Weights of a small GPT-style language model, trained from scratch on English Wikipedia.
Size: 8 layers, width 384, 6 heads of 32, MLP 1536 squared ReLU, vocabulary 3322, 14.4M parameters.
Architecture: untied embeddings, normalized queries and keys, capped logits.
Training: 787M tokens, 6008 steps.
Each number is 128 + 24 x the weight over its row's rms, rounded and kept within 0 to 255. Layers, rows and columns count from 0. The size above them is the row's rms in percent of the matrix's.

# layer 4 attention output (transposed), 192x384, rms 1.13, rows 73-109, columns 240-287
size [ 98  93  97 101  96  96  99  97 102 100 101  98  98  95 103 101  96  95  98 102  97 103  95  99 108 111 107 109 105 103 108  99 106 102  93 100 109]
[[ 93 103 104 126 126 152 136 154 140 157 152 130 166 174 153 131 130 129 126 162 126 116 132 206  70 153 136 125 123 150 159 163 143 145 128 139 111 118 126 124 149 100 170 155 165 127 129 146]
 [181 103 147 151 115 138 119 120  89 106 100 125 138  77 153 100 138 165 136 108 146 139 151 149  85 136  96 169 145 111 127 109 155 123 118 127 145 155 110 103 127 156 102 158 129 100 168 200]
 [110  85 155 110 178 124 142 140 156 137  80 152  97 123 149 149 136 144 134  94 128 149 154 152 139 121 126 139 123 150 146 113 165 116 149 110 121 153 162 123 108 133 138 112  85 170 127 131]
 [133  95 132 110 109 130 137  90  98 172 131  91 170 179 113 178 127 123 119 122 156 112 124 114 148 145 152  97 170 116 135  70 124 123 135 113 136 145 109 126 110 105  90 116 109 112 121 171]
 [ 84 141 104  73 116 132 125 130  84 130 158  85 150 118 144 146 138 127 115 102 143 101 188 125 156 145  86 110 116 127 133 130 135 143 133 105 143 160  98 117 136 142 122 127 100 108 162 124]
 [182 156  86 111 124 156 139 126 110  63 131 122 121 101 157 114 106 122 149 112 146 102 122 166 144 129 125 126 134 149 118 126 111 165 117 146 140 144 128 139 117 149 105 126 137 125 112 132]
 [100  99  78 149  85 147 145  99  91 123 167 127 122 116 131 103 121 133 171 136 131 126 106 137 107 139 141  81 134  65 176 130  82  95 121 164 147 186 105 135 128 125 126 126 123 126 134 110]
 [119 172 138 144 145 153 123 114 120 163 147 100 125 143  97 124 127 103 118 122 103 160 141 116 101 118 110 149 119 144 162 145 116 144 144 134  85 124 176 119  82 119 117 110 128 118 115 176]
 [145 123 156 122 127 109 122 147 117 162 164 159 112 154 102 123 138 135  88 117 101 172 160  66 150 135 117 138 147 131 121 127 168 134 100 142 133 126 151  95  76 130 136 150 124 101 141 113]
 [147  69  92  98 110 142 152 133 134  96 112 172 103 111 112 142 147 113 157 127 121 111 132 148  94 121 111 102 140 109 144 132 165 145 171 150 147 154 168  98 111 165 134 120 182  80 141 177]
 [138  96 117  96 105 122 162 157  89  99 128 101 109 164 113 159 116 121 137 119  94 103 124 165 130 139 137 141 147 117 125 146 145 118 134  73 127 166 132 128 141 134 106 150 145  91  71 138]
 [124 132 123 129 108 116  89 118 136 118 157 119 153 100 117 114 121 141 118 128 140 134 134 104 103 173 161 105 133 157  73  88 121 107 130 128 108 130  96 119 152 126 163 134 138 121 100 141]
 [111 133  73 127 152 100 109 147 137 123 132 132 123 124 104 108 148 106 101 108 165 136 105 129 131 152 146 125 134 151  96  93 103 111 134 160 150 119 126 166 148 126 106 189 109  83 124 148]
 [118 114 104 124 108 103 119  93 135 118 126 152 130 161 176 135 149 117 113 158 111 146  88 180 115 113 115 147 146 128 168 108 146 147 112 152 144 126 119 122 137 144 138 132  91  95  83 109]
 [155 113 133 137  79 206 105 153 115 121 150 180 107 137 117 186 138 135 171 150 147 121 150 152 108 149 149 143 109 110 187 121 171 144 112 142 131 143 139 135 132 113 135 155  95 128 156  83]
 [170 163 187 129 153 127 190 170 131 120 124 118 180 135 148 155 133 126 159 127 124 149 112 120 109 157 129 100 147 168 132 189 148  85  84 118 125  80 106 125 137 107 131 138  86 149 140 128]
 [157 146 146 125  95 178 103 160 129 143 101 127 140 183 160 147  98 124 171 110  55 108 119 145 116 105 122 120 111 137 127 126  85 107 159  81 107 109 103  91 124 125 130 151 127 145 176 131]
 [ 99 116 142 146 153 138 177 132 154  99 172 106 136 130 153  74 131 150 170 132 182 175 131 149 147 133 152 118 100 143 100 137 108 122 124 138 101 183 120 159 119 102 156 116 121 163 117 119]
 [145 132 130 157 159 150 114 125 134 125 110 127 175 119 106 126 102 146 117 161 132 159 108 133 125 128 160 139 138 172  90 143 154 142 159 139 125 111 124 108 122 142 139 117 128 119 139  74]
 [117 157 113  84 120 114 131 115 123 132 122  87 144 146 132 143 140 176 150  99  96 182 105 103 128 133 138  82 133 175 116 152 122 143 139 118 142 157 103  68 167 117 130 123 125 139 148 109]
 [102 134 128  97 132 131 138 126 119 103 105 175 126 135 129 126  56 129 101 104 119 125 124 127  76 118 113 139 158 132 120 140  88 108 123 143 136 184 117 121 134 110 121 118 115 128 132 136]
 [101 127 159 113 143 134 139 112 151 174  92 153  67 106 157 149 114 134  85 107 134 121 174  83 130 101 135 157 145 112 139 106 131  75 137 134 120 142 145 112  91 139  94  95 116  83 136 115]
 [147  95 154 162 161 152  89 139 122 141 178 173 103  94 124 172 139 100 169 160  96 108 130 131 109 132 106 145 155 124 130 123 111 119 109 142  88 121  91 153 120 136 148 130 142 155 184 129]
 [173 153 126 119 142 101 109  97 128 138 111 125 146 129 137 123 115 135 150 166 142  92 120 136 155 123 130 132 151 102 144 142 139 137  96  96 106  91 105 138 136 159 125 159 105 134 138 147]
 [128 115 135 113 119  93  79 138 133  98 131 109 164 158 116 141 160 130 154 113 140 142 102 111 121 125 144  64 102 135 122 114  70 108 102  93 114 176 142 138 141 114 139  95 114 172 113 147]
 [163 113 133 169  66 160  90 144 119 120 137 146  98 103 142 141 156 147 118 120 116 100 149 112 137 101 119 119 176 120 173 103 112 167  85 117 153 139 108  81 104 122  85 150 106 134 112 128]
 [121 116 101 115 118 141 137 109 118  89 159  84 122 176 151 135  94 170 137 119 124 138 114 163 135 137 157 145  99 126  92 145  89 151 124 127 130 139 133 148 153 115 112 152 145 138 150 138]
 [170 122 137 142 141 141  96 122  90 106  94  99 121 144 133 143 116 121 153 124 126 136 142  85 144 139 104 147 141 121 102 140  71 119 143 165 121 160 136 110 149 107 153 131 121 124 127 177]
 [158 123 145 127 113  89 174 147 120 131  99 114 187 157 129 109 112 150 135  90 177 127 185 141 119 118 180 144 111 142  83  95 180 114 149 147 115 122  88 123 158 137 133 110 138 148 126 113]
 [112 132 138 153 155 131 126 127 153 138  88 101 168 131 169 165 131  99 108  99 190 110 156 112 138 181 139 134 163 139 102 127 110  94 165 112 132 113  68  84 123 110 129 141 149 109 132 111]
 [136  81 132 108 142 115 133 145  89 129 166 110 130 146 108  86 144 116 134 107 137 155 111 120 131 100 142 131 122 116 120 139 133 126 122 147 152 118  96 127 145 136 133 140 129  92 153 104]
 [114 140 117 131 108 185 135  80 129 168 111 110  93 110 108 139 163 107 123 149 118 118 143 119 118 120 152 154 142 127 176 146 137 100 132 155 144 141 124 163 133 121 113 111 151  86  99 130]
 [116 105 124 113 140 119 140 130  93 138  86  85 126 147 140 155 127 125 112 113  62 161 161 108 137 161 102 160 153 133 104 135 129 100 120  96 117 141 119 118 143 144 113 157 137  95 104 148]
 [104 146 130  98 126 131 119 179 113 126  93 156 178 123 134 166  92 127 136  95 127 115 117 140 111 139 111 135 102 102 134 142  99 142 133  76 145 120 118 129 140 146 125 155 134 109 168 140]
 [122 151 126 107 137 156 144 132 111 129 116  95 141 154 111 149 134 114 101 117 143 135 145 156  94 152 111 101 107 117 122 116 107 141 137 136 132 156 139 119 117  76 153 143 109  77 187 100]
 [136 172 147 163 143 131 123 157 116  91 130  76 138  88  82  77 125 145 128 169 144 145 172 139 122 100 124 116 136 108  93 174 123 188 140 113 107  97 136 163 140 121 115  88 151 160 113 120]
 [125 160 175 148 167 183 149 134 107 165 115 130 156 126 168 119 124 116 141 122 128 143  97 124 140 122 158 107 138 114 129 102 138 151 100  94 162 147 111 140 135 115 128 111 164 156 158  93]]
# layer 4 attention value, 192x384, rms 0.293, rows 74-110, columns 240-287
size [ 91 103 100 102  96 102  98 103  98  97  98 102  96 103  99  97 106  97  98  98 106 101  98 106 109 103 111 103 100 114 100 106 106 105 100 109  97]
[[118 167 116  62 162 107  81 166 118 151 153 137 130 129  99 127 127 116 143 125 127 113  95 143 145 121 108 150  68 129 117 185 124 133 129 124 160 125 111 158 152 111 147 108 114 140 118  80]
 [114 161 111 146  94 154 142 147  95 151 131 123 105 126  78 122 107 143 155 121 133 115  92  88 125 116  91 132 102 151 136 134 156 118 106 154 165 101  78 149 171  81 161 102 192  97 183 108]
 [102 134 115 117 160 193 139 115 109  92 120 139 113 101 102 115 130 146 111 146 110 142  83 122 132 129  95 135  87 129 143 170 166  88 133  94 109 132  85 132 148 187 164 131 133 104 136 144]
 [151 147 141 146 159 132 156 120 123 106 138 123 106 133 101 106 110 156 129 136 164 134 122 176 106 120 115 134 170  96 114 112 128 115 129 119 130 125 150 102 104 160 139 148 163 186  41 118]
 [109 117 138 176 131 113 113  38 139 192 123 137 128 143 127  94 140  94 124 121 134 131 126 147 103 140 104  99 131 135  99 114 111 107 134 146 141 106 140 110 133 130 110 107 104 131 107 127]
 [147 147 127 115 180 135 129 137 124 145 118 129 142 114 177 142 151 112 142 109 130 140 137 150 132 131 115 144 114 137 108 138 159 156 129 123 117 125 134  83 158 131 100 178 157 147 127 143]
 [141 116 145 118 152 121 156 133 163 118 158 112 127 125 161 128 144 148 127 141  72 118 120  97 174 127 134 121 121 104 107 125 120 108 113 147  83 160 124 139 160 142  92 156 155  81 132  89]
 [131 129 126 130 124 132 102 130 162 106 107 130 150 121 112 159 155 130 141 124 157 123 106 186 100  82 168 164  89 113 131 120 121  96 151 159 144 109 164 108 127 205 142 143 165 126 143 101]
 [126 130 114 131 149 136 134 149 181 140 108 109 128 159 153 151 118 115  73 134 141 143 131 136 157 118 135  90 152 133  79 135  95 144  94 145 157 138 102 154 159  91  86 160 180 129 136  94]
 [133 176 155 136  95 154 115  95 110 128 121 138 171  82 106 138 102 140 100 136 152 116 108 118 163 154 147 139  84 138 142  98 120 148  99 128 152 104 141  86 155 149 128 113 137 147 132 143]
 [117 121 143 127 118  85 143 155  96 158 127 101 103 162  77 131 136 148 143 144 122 137 121 152 116  99 136 116 132 110 148 139 116 117 126 118 113 139 181 130 123 111 122 118 107 127 116  98]
 [144 134 136 136  97 128  96  93 159 101 114 146 139 185 125 142 146 168 134 116 105 149 130  96 103 136 130 137 104 128 150 126 146 114 134 129 132 146 141 195  70  53 143 108 162 132 147  91]
 [128 141 110  99 111 124 176 127 162 140 149 140 127 121 117 167 106 112 115 177  97 125 120  84 100 150 124 100 184 143  69 161 120  66 144  81 105 127 170 121 138 111 115 123 123 158 158 113]
 [120 139 141 124 128 129  63 138 160 132 148 146 142 130 115 112 132  95  88 111 141 134 151 145 149 109 124 126 136 123 112 149 108 144 120  61  94 134 126 122  84 115 147 104 176 108 103 137]
 [124  71 115 129 134 129 140 115  91 182 135  97 134 123 114 128 133 139 128  94 108 123 131 141 147  91 157 146  68 139 125  78 133 145 136 142 113 121 111 108 135  92 145 104 144 109 203 176]
 [141 114 111 126 159  94 158 136 143 119 134 149 143 104 122  69 121  86 114 125 152 110 143 136 112 170 140 111 129 117  96 143 166 137 132 114 110 140 126 164  96 118 108 137 133 127 102 112]
 [131 132 141 102 102 129  58 144 156 109 118 103  91 138 105 133 173 122 104 121 122 111  96 122  99 152 152 110 172 127 138 113 172 130 138 136 195 115 123 125 130 175 120  93  83 131 122 125]
 [ 96 124 142 138 147  96 186 163  98 155 118 133 126 122 149 153 123  63 170  87 105 130 166 132  67 120  80 131 128 132 196 117 136  63 119  80 104 124  99 170 102 113 152 132 103 133 141 131]
 [136  64 145 128 140 105 152 144 149 115 133 145  98 116 146 101 123  62  97 141 156 123 149 159 134 127 107 105 115 104 117 115 136 145 114 154 143 139 133 170  95 122 114 186 164 124 142 137]
 [123 123 136 141 104 150 137 134 148 145 102 111 118 116 154 112 170  95 112 117 135  99 117  86 152  82 140 186  96 145 155 150 183 148 130 118 154  81 126 129 137 147 117 179 188 145 134 118]
 [143 122 116 150 138 110 138 109  69 145 112 115 139 125 129 153 114  74 164 119 154 124  47 160 163 127 126 128 124 130  95 121 119 157 123 110  85 125 175 150 169  97 125 145 144 143 139 127]
 [146 185 112 129 145 109 159 140 149 150 130  99 155 125 141 106 135 132 135 137 165 134 135 115 154 120 113 112 136 126 158  95 113 111 139 104 167 111 132 121  70 115 133 123  80 139  87 115]
 [126 120 122 135  94 163 212 133 143  89 115 133 178 116 162 127 171 179 112 107  91 126 129 122 154 147 134 123 112 132 124  77 117 137 147 142 136 119 136 127 121 141 123 167 101 155 160 126]
 [121 127 133 111 151 149 187 141 101 146 134 146 125 119 145 133  42 145 172  89 148 118 129 162 136 176 107 120 138 123  78 124 132  50 115 116 138 111 119 168 142 146 125 134  81 137 102 137]
 [128 113 136  90 145 122  85 106 146  52 158 102 135 122  99 122  89 129 172 118 109 141 149 110 157 109 166 133 120 117 130 107 159 122 129 173 108 125 107 156  88 151 149 172 161  89 105  92]
 [129 125 129 144 143 125 142 139  56 109 101 116 126 134 160 105 145 114 154 138 130 143 114 118 131 102 148 100 115 134 147 131 138 138 130 145  88 112 100 125 115  97 121 152 169 153 142 131]
 [117 154 123 142  99 109 114 154 138 106 111 162 121 148 118 134 114 113 108 129 108 134 111  79 167  94 105  77 138 112 179 134 113  98 115 122  79 108 132 119 112 130 141  99 125 112 131 132]
 [110 136 128 113 135 107  55 102 110 106 126  80 156 110 131 127 137  64 139 101 116 123 123 168 144 115 127 127 160 129 112 164 107 114 125 142  99 112 155 142 129  88 122 132 102  96  97 158]
 [164 169 134 134 145 126 135 140 171 100 110 162 129  73 125 129 116 125 136 169 110 161 147 121 108 106 129 129 138 120  74 159  63 122 133 123 153 142 101 154  96 127 139 141 138 112 142 115]
 [132 117 119 140 127 188 140 185 160  86 100 154 158 147 112 111 129  96 124 150 115 117 123 150 108 159 139 109 102 119 110 134 156 130 132 180 118 151 125 141 128 162 138 154 145 157 134 112]
 [119 132 123 119 117 114 129  90 132 132 111 109 124 147 146 118 178 183 130 118 125 134 104 133 141 147 123  92 130 150 161 161 137 157 121 170 153  53 109  94 117 139 139 110 117 132 118 114]
 [154 164 133  94 166 135 127 171 155 121 126 115 151 140 133 122  86 123 126 142  74 119 100 144 128 129 166 115  99 108 129 127 126 157 142 137 131 105 127 109 146 159 148 143 177 110 105 117]
 [106  84 159 128 138 133  60 142 126 129 107  97 111  78 138 145 136 113  69 138 137 140  90 193 139 134 142 173 106 122  94 114 141 140 113 105 175 118 165 111 129  85 129 119 157 114  63 130]
 [165 137 141 129 152 118 177 116 148 121 112 112 106 133 143 122  93 136 164 158 109 126 109 158 143 115 130 142 115  80 137 130  71  71 112 159  97 107 107 141  90 128 135 129 158 155  99 131]
 [146 132 144 138 109 162 183 113 155 105 115 128 132 138 114 111 104 140 146 120 152 102 117 126 101 146 106 153 132 151 150 153 149 119 123 118 118 124 129 116 113 142 149 106 169 155 179 129]
 [147 131 146 144 109 154  49 124 135  94 126 121  98 156 147 137 105 157 100 123 121 144  86  99 156 104 104 128 103 113  80 128  95 122 135 139 121 152 125 150 136 116 124 144  86 129 131 125]
 [132 121 139 152 156 121 155 126 127 113 146 161 132  95 114 124 132 100 129 166 109 152 112 106 125 134 151 157 137  90 134 133 127 126 137 125 100 117 130 174  90 106 139 121 124 132 142 127]]
# layer 4 attention query, 192x384, rms 0.183, rows 96-127, columns 240-287
size [ 81  88  96 100  89 101  94 110 104 116  96 106  87 103  99 112  89  93 110  96  92 105 108 106  96 117  97  95 119 113  96 113]
[[144 147 127 148 126  85 130 116  91 106 145 104  95 139 130 116 171 136  85 132 110 163 125 146  93 151  99 126 161 103 148 122 111 169 108 128 130 158 161 168 140 131 127 174 150 127  99 129]
 [114 153 118  91 125 142 121 117 127 122 115 166 171 138 102 111 123  75 115 141 106 135 136 120 148 143 107 126 169 107 171 134 164 128 127 153 108 128 136 117 105 130 117  87 107 112  82 105]
 [138 104  92 133 115 140 148 127 150 109  87 113 143 123 148 188  97 135 152 127 148 106 112 139 170 112 152  94  99 135 109 104 124 103 166 119 150 115 113  95 159 124 109 126 121 131 133  98]
 [124 131 130 157 121 116  84 138 127 132 142 141 100 109 142 139 146 171 120 160 137 127 122 119 107 107 136 108  68 154  89 103  84 136 127 138 136 102 132 109 131 136 103 174 132 141 155 167]
 [137 141 145 126 116 154 101 151 132 162 146 171  91 121 165  92 110 171 101 152 129 164 146 132 140 120 130 108 104 121 127 115 103 171 113 145 137 131 107 131 110 117 132 137 125 169 159 189]
 [128 132 152 129 125 133 142 124  99 148 150 111 142 129  94 119 142 120  94 101 114 158 154 130 108 146 115 154 166 107 153 121 174 116  79 132 114 157 143 166 116 123 135 113 121  84  75 131]
 [139 123 138  98 147 168 120 143 153 185 127 192  95 124 169 109  99 184  62 134 137 127 109 134 114  85 121 109 122 128 102 118 133 160 143 125 161 126 121 115 111 138 139 135 108 148 166 160]
 [116 149 137 157 129 123 127 145 134 120 142 114 136 143 119  92 138 127  98 140 108 153 164 119 122 132 129 141 114 140 151 110 153 129 100 113 128 169 125 157 122 127 123 117 134 113  66 111]
 [139 100 117 118 111 139 155 141 149 154 139 135 115 122 169 139 103 149  99 158 156 117 123 160 134 120 140  93 127 127 126 108 131 105 155 141 193 112 102 157 134 153 126 108 156 131 139 164]
 [150 136 109 127 118 149 123 162 133 166 133 160 117  99 160 122 134 164 104 116 122 147 139 108 136 109 144 109 143 146 117 144 111 131 123 141 139 160 125 134  67 129 119 145  84 145 146 141]
 [133 149 152 135 137  99 140 141  93 127 151 127 130 139 107 110 136 162 164 146 116 128 150 125  99  98 109 158 145 123 144 152 137 111 113 114 133 180 105 167 137 125 142 110  85 169  73 116]
 [100 145 127  98 143 112 162  71 137  88  97 104 143 114 116  81 150  87 165 134 128  98 181 107 123 128 124 151 165 157 155 130 156 106 121 164 126  75 153 137 172 115 150 147 150 133  90 118]
 [132 174 132 110 137 110  96 140 116 134 141 153 131 110 142 136 119 139 140 159  86 101 134  87 128 126 121 135 134 125 123 128  89 148  84 151 122 116 137 153 115 119 119 135 117 156 129 115]
 [128 144 139 126 136 108  91 126 138 126 120 115 140 161  95 115 159 112 139 122  93 137 110 100 117 140 131 142 105 112 101 126 117  68 102 125  95 154 156  93 145 125 137 125 105 129 105 125]
 [144 111 167 138 110 134 114  90 106 132 132 123 123 168 151 149 136 147 153 116 125 167 117 113 124  92 143 145 128 111 109 130 156 129 122 129 121 130 105 121 146 113 132 102  95 169 112  95]
 [143 166 120 147  89 165  97 127 139 124 134 167 119 115 135 138 129 159 144 140 126 110 126 119 167  95 122 116 131 127 153 127  81 137 128 136 129 154 141 155 101 117 135 124  86 115 145 118]
 [103  99 151 159 114 121 138 132 134 125 153  96 143 146  98 120 102  92 151 102 157 173 173 126 128 116 116 151  88 134 137 141 162 136 125 159 130 146 123 145 136 100 123 125 130 124 131 168]
 [113 114 111 125 156 161 109 124 128  93 147 132 131 125 132 154 122 105 148 132 159 139 152 157 138 183 126  90 140 102 106 126  83 114 110 160 116 160 135 106 129 140 122 156 167  78 104 127]
 [147 142 132 155 165 116  99 131 165  82 118 119 123 113 134 121 162 121 117 133 175 146 126  89 163 129  85 132 122 130 117 124 102 126  88 148 106 120 117 135  65 158  77 102 112 149 137 132]
 [121  93 107 134 115 104 116 121 128 122 117 139 108  91 129 119 171 151 144  99 142 155 147 108  97 109 122 126 133 139 128 116 158 176 131 123 136 147  93 105  96 134 146 106 107  96 113 118]
 [112 115 153 145 132 134 122 144 134 133 149 179 145 134 132 151 137 119 125  95 123 151 139 131 107 122 145 130 119 143 102 146 144 138 140 105 123 158  94 111 132 134 122 155  88 137  86 120]
 [133  76 144 116 133 144 189 162 117 185 109 108 108 153 156 126  98 120  77 106 123 113 137 137  77 159 140 151 162 113 120 126 148 146 133 136 139  73 126  90 111 121  99 104 185 108 125 113]
 [151 147 121  85 159 111 130  99  91 131 138 160 137 134 156 147 135 122  48 116 123 100 134 125 145  96 113 125 147 102 108  91 148 147 123 128 107 150  81 120 135 140 123 137 115 162 104 127]
 [105 124  88 145 136 122 121 104 109 116 137 109 100 119 180 128 118 134 198 131 168 166 138 161 106 137 107 155 112 155 121  92 103 110 130 100  94 153 121 137 171 121 126 151 112  97 134 103]
 [134 107 101 149 108 106  98 125 118 149 138 101 122 137 130 117 120 127 153 122 100  79 118 139 136 114 113 118 137 141 158 128 135 123 127 155 172 121 133 112 146 127 140  77 176 103 103 135]
 [173 124 157  94 123 123 147 133 123 109 130 146 170 151 148 107 131 138 106  92  94 137 107 135 132 141 173 119 133 135  72 149 157 107 128 144 155 130 136 113 155 127 132 124 110 140 127 125]
 [131  88 127 154 121 146 133 112 106 114 121 157 141 114 128 132  75 119 101 128 145 113  90 147 149 128 175 150  82 123 115 134 120 148 135 100 100 118 106 122 113 122 108 114 128 142 121 106]
 [129 158 112 189 156 126 103  86 155  99  95 107 119 115 133 131 112 108 185 116 111 111  84 145 144 114 118 100 130 121 146 122 129 150 124 159 150 126 163 122 149 124 128 122 126  91 110 130]
 [160 153 127 137 132 123 161 104 133 146 139 157 121 129 124 108 122 100  88 120 154 127 145 119 147 120  99 124 168 134 151 146 137 128 161 130 181 135 111 175  80 122 130 131 129 132 139 114]
 [141 116 126 116 113 138 139 103 112 138  93 109 130 107 109 114 144 125 163 148  97 162 145 103 136 157 128 113  92 111 127 129 138 126 136 114 109 115 159 123 154 135 124 142 146 137 120 114]
 [151 124 148 100 143 134 157  93 126 131 152 128 127 121 110 149 138 142 131 116 130 153 189 137 126 141 100 171 118 104 139 129 162 119 119 157 106 117 141  53 106 161 146 139 124 112 166 168]
 [183 111 164  89 137 121  83 148 122  98 117 167 157 117 126 154 141 118 107  90 144 100  98 119 130 114 147  94 106 125 116 129 128 155 111  95 112 105 125 120 127 137 158 140  86 173 145 133]]
# layer 4 attention key, 192x384, rms 0.185, rows 96-127, columns 240-287
size [ 75  74  71  81  75  83  95  84  90  93  91  85 101  89  93 111 100  91 122  97 125 113 110 117 117 119 108 111 118 129 112 118]
[[ 95 150 104 112 152 161 104 123 128 123 115 134  78 111 154 133 178 133 143 152 172 110 102 130 106 121 110 115 124 146 120 106  94 121 106 133 161 130 127 135 108 173  97 149 137 143 106  89]
 [124 128 123  80 118  87 134 139 123 135 117 122 122 104 125 109 125 112  74 145 160 103 117 130 116 126 109 133 153 144 109 124 138 116 131 114 124 147 123 105 106 111  87 121 113 137 141 132]
 [174 142 136 163 146 155 105  88 151 129 125 104 117 127 101 137 170  97 129 116 120 153 116 145 103 155 148 109 141 100 128 109 144 139 135 114 125 101 149 155 168 164 161 158 153 143 157 140]
 [120 143 114 118 135 166 103 102 113 112 142 161 119 112 152 180 179  98 149 139 136 113 112 158 129 100 117 151  95 136 121 113 106 161 104 119 140  86 124 132 139 146 133 201  97 136  96  68]
 [124 103  94 154 103 117 148  95 109 144 104 127 144 120 133 144 170 141 156 149 165 116 159 125 127  98 133 123 125 134 134 121 112 104  90 123 134 150 134  96 116 120 130 149 137 134 159 112]
 [114 137 116 155 143  89 153 181 116 154 116 140 148 130 131 109  87 108  95 103 112  86 150  81 130 146 134 115 174 112 160 151 133 129 136 137 126 187  93 142 102 132 160 112 125  99 180 132]
 [123  98 143 126 123 119 154 149  91 174 106 157 151 121 115 153 105 148 156 103 153 120 138 105 119  84 152 118 118  91 134 149  85 167 105 166 144 141 114 145  67 142 141 118 161 128 155  85]
 [126 137 141 146 133 105 116 211 116 138 134 121 148 159 155 104 146 130 114  84 118  99 118  86 145 114 159 132 187 116 169 156 152 150 145 110 117 156  93 110  72 129 157 111 126 100 146 152]
 [121 123 122 111 124 144 132 135 111 147 102 101 158 132 122 135 102 148 143 124 171 125 163 149 108 120 175 111 138  88 133 171 130 101 133 150 128 143 165 142 159 150 124 116 137 110 152  86]
 [114 118 119 137 122 105 134 135  98 132 129 145 137 132 133 113 159 208 118  91 131  98 138 102 155 133 133 129 170 107 139 170  83 171 146  98 143 145 122 141  93 169 143  91 150 129 172 121]
 [125 134 141 135 140 151 127 105 185 130 136 128  96 120 110 124 122 127 110 154  92 111 116 134 188 119 101 120 113 147 120  72 135 174 135  91 129 145 125 128 157 111 109 136 122 136  86 147]
 [149 141 135 130 171 143 120  95 145 113 123 132 124 130  92 130  97  49  98 152 142 155 127 119 110 112 118 125 133 129 123 110 146 134 116 139  88 121 144 129 190 152 131  84 125 117 125 121]
 [121 164 125 161 154 130 101 111 142 103 141 131 146 125 129 113 109  95  82 135 118 125 110 130 164 149 123 122 161 128 161 101 140 138 116 104 116 107  97 117 148  75 125 127  96  91 108 166]
 [151 144 123 130 138 151 138 129 140 138 156 108 143 140 141  81 100 127 127 125 115 133 153 117 116 137 105 116  87 136 133 116 138 142  98 138 169 113 141 138 173 144 103 164 112 142 102 157]
 [180 119 111 170 142 121 119 107  91 112 148 130 111 128 133 121 157 174  90 131  99 143 130 160 118 153 103 132 109 115 107 126  96  95 152 124 175 180  97 153 179 137 132 173 141 161  96  93]
 [134 174 102 174 141 126 113 130 142 155 155 106 110 131 138 131  82  76  98 149 123 127  46 111 146 125 116 143 114 167 150  80 123 166 150 126 113 137 128 186 109  83 113 163  93  90 166 149]
 [117 112 100  85 156 135 135 134 123 126 103 126 150 122 127 119 125 105 147 122 147 126 116 131 132 110 134 102 174 129 163 168 103 117 112 109 123 152  96 129 113 165 157 121 151 137 172 122]
 [106  97 158 119 129 115 114 136 112 138 121  88 119 120 118 126 130 161 155 105 102 119 169 131  93 139 147 107  82 115 127 142 103  99 133 148 149 127 146  96  61 179 120 124 158  98 151  74]
 [102  79 121 174 119 101 130 135 176 129 122 139 131  97 138 124 149 114 142 116 157 144 141 111 154 136 152 132 175 105 138 193 110 126 116 153 132 141 162 120  75 190 134 133  96 150 171 141]
 [100 148 142 126 122 113 128 122 180 132 130 121 108 163  95 121 132 127 123 122  82 135 148 161 141 165 150 142  53 121  99 131 139 160 148 101 157 115 129 128 133 195 169 127 105  93 114  88]
 [122 112 174 113 127 111 152 141 147 109 120 151 154 115 138 137 111 186 157 151 114 189  86 127 103 123 149 100  99 181 115 114  88 164 152  98 154 162 111 111 128 104 108 120 136 154 114 182]
 [132  96  98 143 166 133 161 126  95 138 137  89 132 103  82 150 150 181 136 100 118 120 169 139 126 132 122 124 138  77 142 132 130 113 145 149 142 172 132 141 121 120 161 162 128 128 157 107]
 [114 137 135 169 125 111 118 143 187 107 129  75 102  88 139  95  85 151  79 126 136 156 109 151 152 112 125 157 158  92 103 116 114 122 145 147 179 116 144 155 140 127  98 101 149 150 117 122]
 [151 121 119 101 141 118 146  71 137 116 139 136 166 114 128 163 180 102 137 106 149 160 116 121 105 121 108 132 164 108  93 126 110  99  91 113 154 172 141 142 163 162 116 127 140 149 128 163]
 [139 106 144 121 151 147 152 147  85 125  99  90 128 153  99  88 128 150 166 119 143 114 140 146 122 121 125 121 110 131 157 155 163 165 149 112 132 132 132 112 127 137 125 142 109 136 127  92]
 [154  90 137 124 117  99 162 139  94 144 101 156 139 141 132 118 155 100  96  99 136 145 155 160 112 149 120 152 136 150 135 150 162  92 125 121 131 116 122 125 160 159 106 137 113 150 107 127]
 [124 122 109 138 102 156 134 133 152 109 138 102 150 116 171 135  80 101 168 176 125 145 102 152 111 121 148 113 113 124 150 162 135 133 122 120 146 110 123 147 177  83  83 150 107 135 151 162]
 [117 130 146 139 127 130 134  96 118  90 125  90 152  92 166 120 138 134 137 160 164  91 115 107 155 110  95 114 160 136 144 189  98 129 157 135 148 128 135 104 119 187 127 115 122 103 110  94]
 [144  82 125 120 120 117 151 110 148 152 168 136 140 103  91 109 104  70 142 114 132 135 115 149 111 136 116  93 153 148 160 115 150 113 155 101 156 132 124 146 155 159 129 144 129  97 126 130]
 [166 101 115 137 138 133 104 118 197 124 128 177 141  96 150 134  84  90  92 150 102 172 117 101 106 183  88  88 106 123 122 122  97  96 126 161 123 131 123 138 144 118 127 118 121 133 124 157]
 [134 123 147 142 117 130 129 146 124 124 103 136  91 118 125 171 113 131 132 110 142  95 160 127 123  91 110 135 143 101 132 134  74 138 105 128 105 144 160 134 137 152 127 111 130 141  94 141]
 [155 142 136 121 166 146 115 111 135 149 138 153 115 113 143 120 124 136 170 166 136 158 109 152 132  61 140  88 113 133  96 116 121 150 108 114 147 137 126 155 166  79 127 123 171 115 122 172]]